Part of a small language model's weights: vocabulary 1024, learned positions.
Each number is 50 + 15 x the weight over its row's rms, rounded and kept within 0 to 99. Layers, rows and columns count from 0. The size before them is the row's rms in percent of the matrix's.

# layer 2 MLP gate, 192x96, rms 0.116, rows 89-100, columns 0-95
096:41 42 42 50 65 30 28 46 37 64 60 35 47 71 59 62 17 67 56 17 49 60 44 66 63 62 53 34 63 26 32 50 58 99 45 58 40 45 71 38 42 56 32 31 44 36 45 51 33 41 49 58 58 41 46 34 26 58 59 44 62 84 71 59 30 83 66 56 67 69 54 63 43 48 72 56 45 68 42 29 64 69 38 43 59 48 31 66 58 55 48 61 75 40 46 33
104:62 52 50 51 56 49 68 59 63 53 39 37 20 59 59 37 57 43 63 40 62 55 11 53 30 57 53 67 58 46 41 20 16 68 55 33 46 44 47 55 36 76 37 83 55 29 52 65 76 59 62 67 48 69 21 63 34 54 41 29 25 71 43 63 36 49 23 76 73 62 54 34 34 59 57 50 71 78 57 46 57 49 72 48 52 63 59 57 60 31 57 53 30 55 62 48
097:59 37 66 62 53 53 44 40 53 65 18 30 36 53 65 40 55 53 59 43 39 52 18 29 71 41 59 48 58 61 30 42 71 60 18 71 46 70 59 67 45 92 58 56 44 37 40 26 49 50 91 71 61 53 37 50 47 41 55 39 51 50 80 51 50 72 60 45 43 57 48 76 30 58 24 38 56 44 29 67 68 41 39 34 66 60 28 38 28 47 55 35 49 45 28 50
109:39 71 78 46 45 41 54 59 53 25 49 25 65 60 59 33 56 61 29 28 35 75 40 42 71 46 35 38 50 57 37 63 70 88 37 56 77 39 24 39 69 28 53 63 22 61 20 59 59 46 51 62 30 62 59 33 54 16 47 60 49 40 55 57 73 47 43 39 80 31 52 44 38 58 53 47 67 44 61 36 51 49 53 60 40 58 45 53 47 33 57 32 75 52 60 81
099:59 23 64 59 42 32 62 48 74 69 56 49 31 30 54 34 53 60 39 42 61 44 52 25 50 76 30 45 25 52 48 59 47 58 60 58 73 37 32 71 28 64 34 25 42 37 46 45 42 32 56 68 66 36 63 38 71 44 38 57 32 75 79 71 69 49 53 58 63 24 58 49 21 52 57 84 43 60 53 51 50 40 66 66 56 41 37 53 43 78 55 71 56 20 61 36
105:62 60 37 79 42 37 65 74 67 49 53 40 50 49 53 05 73 41 37 10 59 46 49 50 58 43 55 48 71 46 37 36 42 55 49 72 30 61 17 68 52 33 51 66 45 56 06 57 36 60 58 53 25 45 27 61 38 34 56 56 75 61 46 45 63 27 42 53 59 55 33 58 30 48 35 55 77 59 51 55 44 64 55 37 39 33 62 34 67 42 54 33 65 53 36 69
103:30 53 46 55 36 49 69 69 60 61 62 36 45 55 60 62 42 26 69 69 71 56 40 40 58 28 70 41 41 23 41 65 71 64 51 64 47 59 64 32 62 71 55 18 36 46 56 38 65 46 19 36 36 56 77 56 37 59 66 67 26 31 47 74 45 46 80 25 66 33 30 47 66 47 52 53 56 62 43 16 33 28 35 46 65 43 53 51 48 67 51 68 52 21 49 44
104:35 40 71 45 43 55 52 71 38 41 56 23 77 61 81 53 60 29 68 66 49 32 37 57 29 42 58 57 35 78 67 38 58 57 54 66 56 36 32 69 33 20 41 42 15 47 38 51 26 47 61 30 44 35 59 79 64 46 48 42 49 55 37 69 48 48 66 47 39 63 57 55 46 73 77 83 54 43 52 45 57 28 49 45 44 43 24 21 41 34 73 41 57 68 50 54
100:56 73 98 59 43 37 72 65 41 41 27 49 50 85 33 56 23 36 64 57 35 43 40 57 59 52 50 44 68 43 38 64 33 55 47 82 46 57 33 51 59 60 40 39 68 14 56 44 47 68 48 40 35 41 71 48 46 47 74 13 41 55 62 39 57 50 43 50 51 45 51 63 31 57 41 72 47 44 27 46 63 55 51 45 32 15 37 52 44 78 39 76 40 42 54 64
099:63 64 53 53 75 33 70 65 44 43 46 47 47 40 13 42 66 35 69 43 24 16 44 33 48 68 71 59 35 46 06 47 27 41 44 67 68 74 52 52 29 56 64 37 72 50 43 37 32 44 62 54 30 51 41 56 59 46 71 36 50 40 62 49 48 43 59 56 68 40 62 31 60 43 20 69 57 68 42 69 72 50 24 38 60 41 38 42 44 42 68 74 41 47 30 57
108:48 69 42 47 33 43 82 63 45 69 38 68 43 33 49 43 45 45 45 35 49 41 33 44 49 62 14 46 61 30 51 72 55 53 70 57 72 36 47 40 52 53 47 50 54 48 38 46 43 72 64 74 52 62 33 41 47 28 52 50 61 66 63 71 42 48 66 32 69 40 58 37 45 62 42 71 51 34 53 44 63 75 48 17 75 56 47 15 51 55 41 76 99 76 49 34
095:79 63 52 85 42 47 45 49 51 38 31 53 42 30 59 63 71 53 44 62 70 41 59 94 49 49 48 49 38 54 26 31 66 34 33 61 38 35 53 61 67 40 46 60 67 39 70 46 47 31 57 51 39 32 43 64 68 37 36 58 49 74 66 58 38 71 26 54 24 48 75 08 46 54 29 54 41 37 42 49 42 53 52 68 22 63 41 56 26 36 62 29 30 51 42 59
# layer 2 MLP up, 192x96, rms 0.11, rows 89-99, columns 0-95
094:68 38 40 81 38 45 39 23 27 44 73 65 42 41 54 20 45 29 33 43 68 44 62 57 52 55 42 39 34 55 61 66 53 51 15 31 60 59 57 28 81 42 66 48 86 54 37 38 38 41 41 59 53 61 71 44 52 32 46 58 58 53 55 50 28 66 23 67 77 33 52 30 35 48 33 49 60 51 54 48 42 81 79 47 77 41 58 68 47 56 40 70 48 45 51 66
103:69 10 50 47 47 30 16 29 40 64 76 68 48 76 21 41 61 61 48 59 56 47 62 51 38 60 44 26 62 48 55 67 73 28 62 51 43 17 36 30 64 32 60 40 66 43 50 50 59 37 51 47 55 34 55 37 46 63 57 72 65 55 56 15 74 43 96 58 37 53 47 56 53 65 42 44 27 51 52 55 77 62 41 54 66 55 37 49 55 51 31 51 56 56 38 45
100:54 29 57 50 49 72 40 71 66 46 51 51 56 28 50 42 52 69 47 63 26 31 64 60 43 60 42 35 68 47 45 77 54 24 55 70 31 46 36 64 56 44 40 67 76 71 69 41 58 74 32 54 45 51 63 62 70 68 32 52 26 41 50 65 59 52 53 45 39 34 49 50 19 67 40 94 37 47 64 60 23 23 31 54 38 58 42 65 44 43 52 36 45 68 82 73
106:72 40 61 32 39 50 72 47 34 39 41 79 59 59 76 70 45 22 51 42 59 46 40 30 59 43 34 50 47 10 25 54 72 69 61 28 66 57 56 38 37 51 45 71 31 45 50 36 53 48 58 44 52 48 35 47 65 67 49 44 66 71 00 72 67 63 45 60 49 51 45 35 37 58 32 56 50 53 13 70 63 37 50 55 67 48 40 62 58 39 41 56 33 53 43 75
099:30 46 56 35 35 45 58 46 62 24 34 56 47 53 44 49 51 46 66 27 29 36 33 63 36 60 19 60 25 49 50 46 44 64 70 56 38 42 24 66 64 17 57 62 55 42 43 44 83 51 47 53 46 59 47 35 37 62 58 59 66 57 62 26 39 39 83 59 67 60 41 53 66 49 89 32 43 27 60 27 89 71 57 54 31 49 73 39 48 54 50 40 71 54 67 60
110:51 53 86 46 42 55 76 55 50 31 63 63 70 46 51 31 53 61 62 59 71 30 53 45 58 47 42 38 00 69 51 49 64 38 63 53 63 38 21 59 76 52 44 71 26 65 62 54 86 49 51 34 66 49 32 62 31 25 75 51 50 38 53 09 75 46 39 31 61 44 41 30 47 43 64 41 52 47 39 52 55 38 54 45 60 41 60 61 56 48 27 59 31 63 56 48
113:65 66 62 37 47 27 30 61 44 56 61 59 35 34 74 39 44 54 44 60 22 47 35 64 36 46 61 50 42 48 46 68 68 38 81 36 71 69 54 43 57 40 50 54 77 66 61 56 41 72 26 52 38 39 72 88 30 71 28 32 43 73 22 38 37 33 53 77 49 53 51 54 31 46 52 55 54 14 35 59 65 51 50 79 33 39 50 47 54 45 71 66 40 57 65 60
102:46 57 30 52 35 28 66 42 55 43 47 34 62 54 44 48 39 53 47 49 68 47 47 19 50 50 53 45 20 47 59 45 66 55 31 65 41 49 55 35 68 49 31 52 69 39 73 58 26 43 20 00 26 72 61 56 49 34 19 49 47 65 55 53 75 59 58 46 59 54 75 73 27 50 59 39 27 43 47 63 53 49 51 63 65 33 49 71 52 80 61 39 37 84 47 53
101:63 51 69 30 37 30 35 36 30 36 69 75 58 43 66 49 73 64 87 33 30 42 53 58 50 43 47 45 70 72 38 41 29 51 68 28 71 69 64 61 49 46 56 30 71 42 66 48 41 50 36 36 63 21 65 39 40 52 24 64 40 56 55 38 54 44 54 35 59 42 45 50 64 52 99 43 33 42 39 46 67 40 41 63 42 66 58 57 56 25 43 35 58 70 52 66
101:39 43 76 61 59 56 50 38 50 47 52 43 47 56 71 45 23 63 66 82 58 59 62 67 77 49 35 50 32 52 53 56 76 60 43 55 29 40 59 35 66 62 44 23 41 57 66 63 65 39 33 35 48 32 56 48 17 47 37 60 39 35 58 63 42 52 60 36 21 22 75 22 64 48 85 41 47 68 49 59 55 70 68 69 40 38 36 44 43 75 43 65 70 41 25 32
105:65 30 59 69 22 36 55 36 82 69 56 79 24 44 60 31 64 58 65 68 73 69 45 32 33 35 28 45 33 42 49 35 43 47 62 39 42 66 63 44 64 61 57 44 48 74 44 47 46 47 15 17 45 40 70 63 47 76 63 34 51 43 36 51 37 38 58 71 21 44 49 67 62 54 55 56 32 87 47 59 47 53 65 54 44 40 41 71 46 61 76 48 46 37 51 37
# layer 2 MLP down (transposed), 192x96, rms 0.153, rows 89-99, columns 0-95
091:35 48 38 14 58 73 23 36 45 66 46 48 40 53 67 72 54 64 72 38 42 53 56 56 70 70 53 34 53 58 59 30 46 38 60 45 71 46 48 22 40 76 31 46 73 50 50 33 29 28 50 44 65 40 54 39 38 40 77 60 56 38 40 70 48 21 79 41 46 36 64 70 54 43 56 77 37 35 54 41 60 51 65 41 52 13 50 37 37 30 76 55 69 65 61 47
097:37 43 64 41 73 53 53 39 17 66 64 50 45 57 52 53 44 57 50 37 48 61 48 53 63 63 42 33 42 70 52 29 58 46 56 26 59 42 28 45 52 30 58 41 62 65 49 52 39 52 27 50 53 57 38 88 54 32 57 74 56 48 16 43 45 53 33 26 35 39 24 35 66 62 50 66 30 51 86 52 61 43 23 58 53 54 68 89 74 57 57 93 37 51 49 43
099:43 38 49 58 41 71 70 53 46 36 44 38 40 49 45 82 46 39 20 23 32 73 54 71 35 45 63 60 58 42 38 36 66 45 80 54 62 49 42 58 48 13 39 73 37 65 42 34 75 67 39 53 44 32 48 53 49 49 41 66 75 90 48 73 53 40 47 25 33 64 63 40 55 63 51 40 27 45 44 67 53 48 51 31 65 48 45 72 55 32 73 51 63 49 12 54
106:64 54 45 32 47 27 68 42 86 33 76 42 37 44 40 65 51 66 40 38 41 53 67 33 38 65 57 42 39 46 38 36 42 41 55 39 60 48 62 84 48 55 70 53 49 57 52 69 58 67 21 67 52 38 43 54 59 30 48 40 61 30 16 29 47 58 69 53 35 50 46 49 45 56 51 60 36 52 63 62 54 52 55 15 49 69 49 58 51 96 09 71 58 56 26 38
100:46 40 47 35 56 65 66 63 75 52 56 36 49 43 43 56 33 52 60 52 26 80 34 47 66 62 46 51 54 67 45 60 58 68 76 61 49 26 62 58 43 17 46 38 75 44 48 46 31 50 72 78 43 46 55 43 36 48 82 30 15 52 56 46 31 68 54 27 46 66 56 40 66 62 51 46 21 50 34 25 29 56 55 54 28 45 84 39 19 39 63 70 42 51 48 59
108:50 40 16 47 51 23 69 36 51 37 57 55 51 50 52 56 57 56 33 26 24 39 45 42 71 51 64 41 68 38 30 71 54 61 36 31 43 56 43 50 39 53 66 51 28 69 63 44 69 79 40 60 63 60 71 81 86 56 68 64 39 73 43 34 29 56 61 65 37 51 68 24 22 55 47 34 59 50 59 59 42 44 37 44 65 49 55 26 86 52 22 48 57 50 52 40
112:53 62 34 43 53 50 78 59 55 73 61 50 49 47 60 56 70 60 80 74 55 51 21 73 51 68 49 33 45 53 39 65 33 53 71 43 20 31 44 55 60 06 63 45 41 53 52 50 59 39 58 54 64 66 41 37 66 68 80 43 48 40 61 64 62 51 29 52 55 28 44 61 53 51 39 43 34 58 44 48 34 65 56 01 16 25 59 31 34 45 50 31 46 52 48 64
103:41 57 52 60 58 51 43 53 30 33 64 37 56 48 48 36 48 56 42 29 56 42 78 71 69 50 40 55 59 30 51 47 67 42 41 45 35 28 60 76 58 76 54 51 21 38 34 58 28 65 47 57 56 45 72 30 89 47 35 46 60 69 61 68 46 64 63 59 71 48 64 28 33 50 64 49 39 60 00 51 35 54 43 17 65 73 66 53 45 45 45 49 49 52 59 14
099:55 66 66 54 61 57 60 55 26 52 62 57 46 77 73 51 67 48 54 27 31 34 53 45 61 51 39 54 32 38 58 33 45 64 56 59 70 35 43 58 00 20 64 35 32 40 35 63 73 32 45 45 38 49 64 34 72 47 50 60 42 40 59 24 68 38 59 58 44 49 34 76 48 85 70 44 40 57 67 30 42 49 53 85 44 63 68 66 35 53 46 46 53 40 42 35
101:52 47 33 37 21 53 82 34 73 58 40 58 55 34 49 60 75 25 13 31 35 60 58 36 51 57 37 38 59 48 29 82 26 78 67 23 77 56 51 54 39 58 48 65 47 46 83 63 66 35 59 28 58 43 64 45 68 48 63 42 39 50 43 44 45 54 60 60 66 66 50 76 43 45 31 60 57 43 45 59 68 32 55 39 66 58 68 66 53 38 39 62 48 36 38 23
104:49 44 46 54 56 44 37 44 41 38 63 76 52 23 59 47 53 49 61 92 58 66 39 45 18 31 55 53 31 48 39 34 51 63 70 54 53 44 61 25 44 37 32 53 79 43 43 41 46 42 44 35 63 46 26 46 50 91 69 43 60 56 46 41 51 53 49 74 40 66 50 74 41 57 45 52 41 81 10 51 49 43 54 67 34 48 63 63 36 55 89 37 52 16 47 60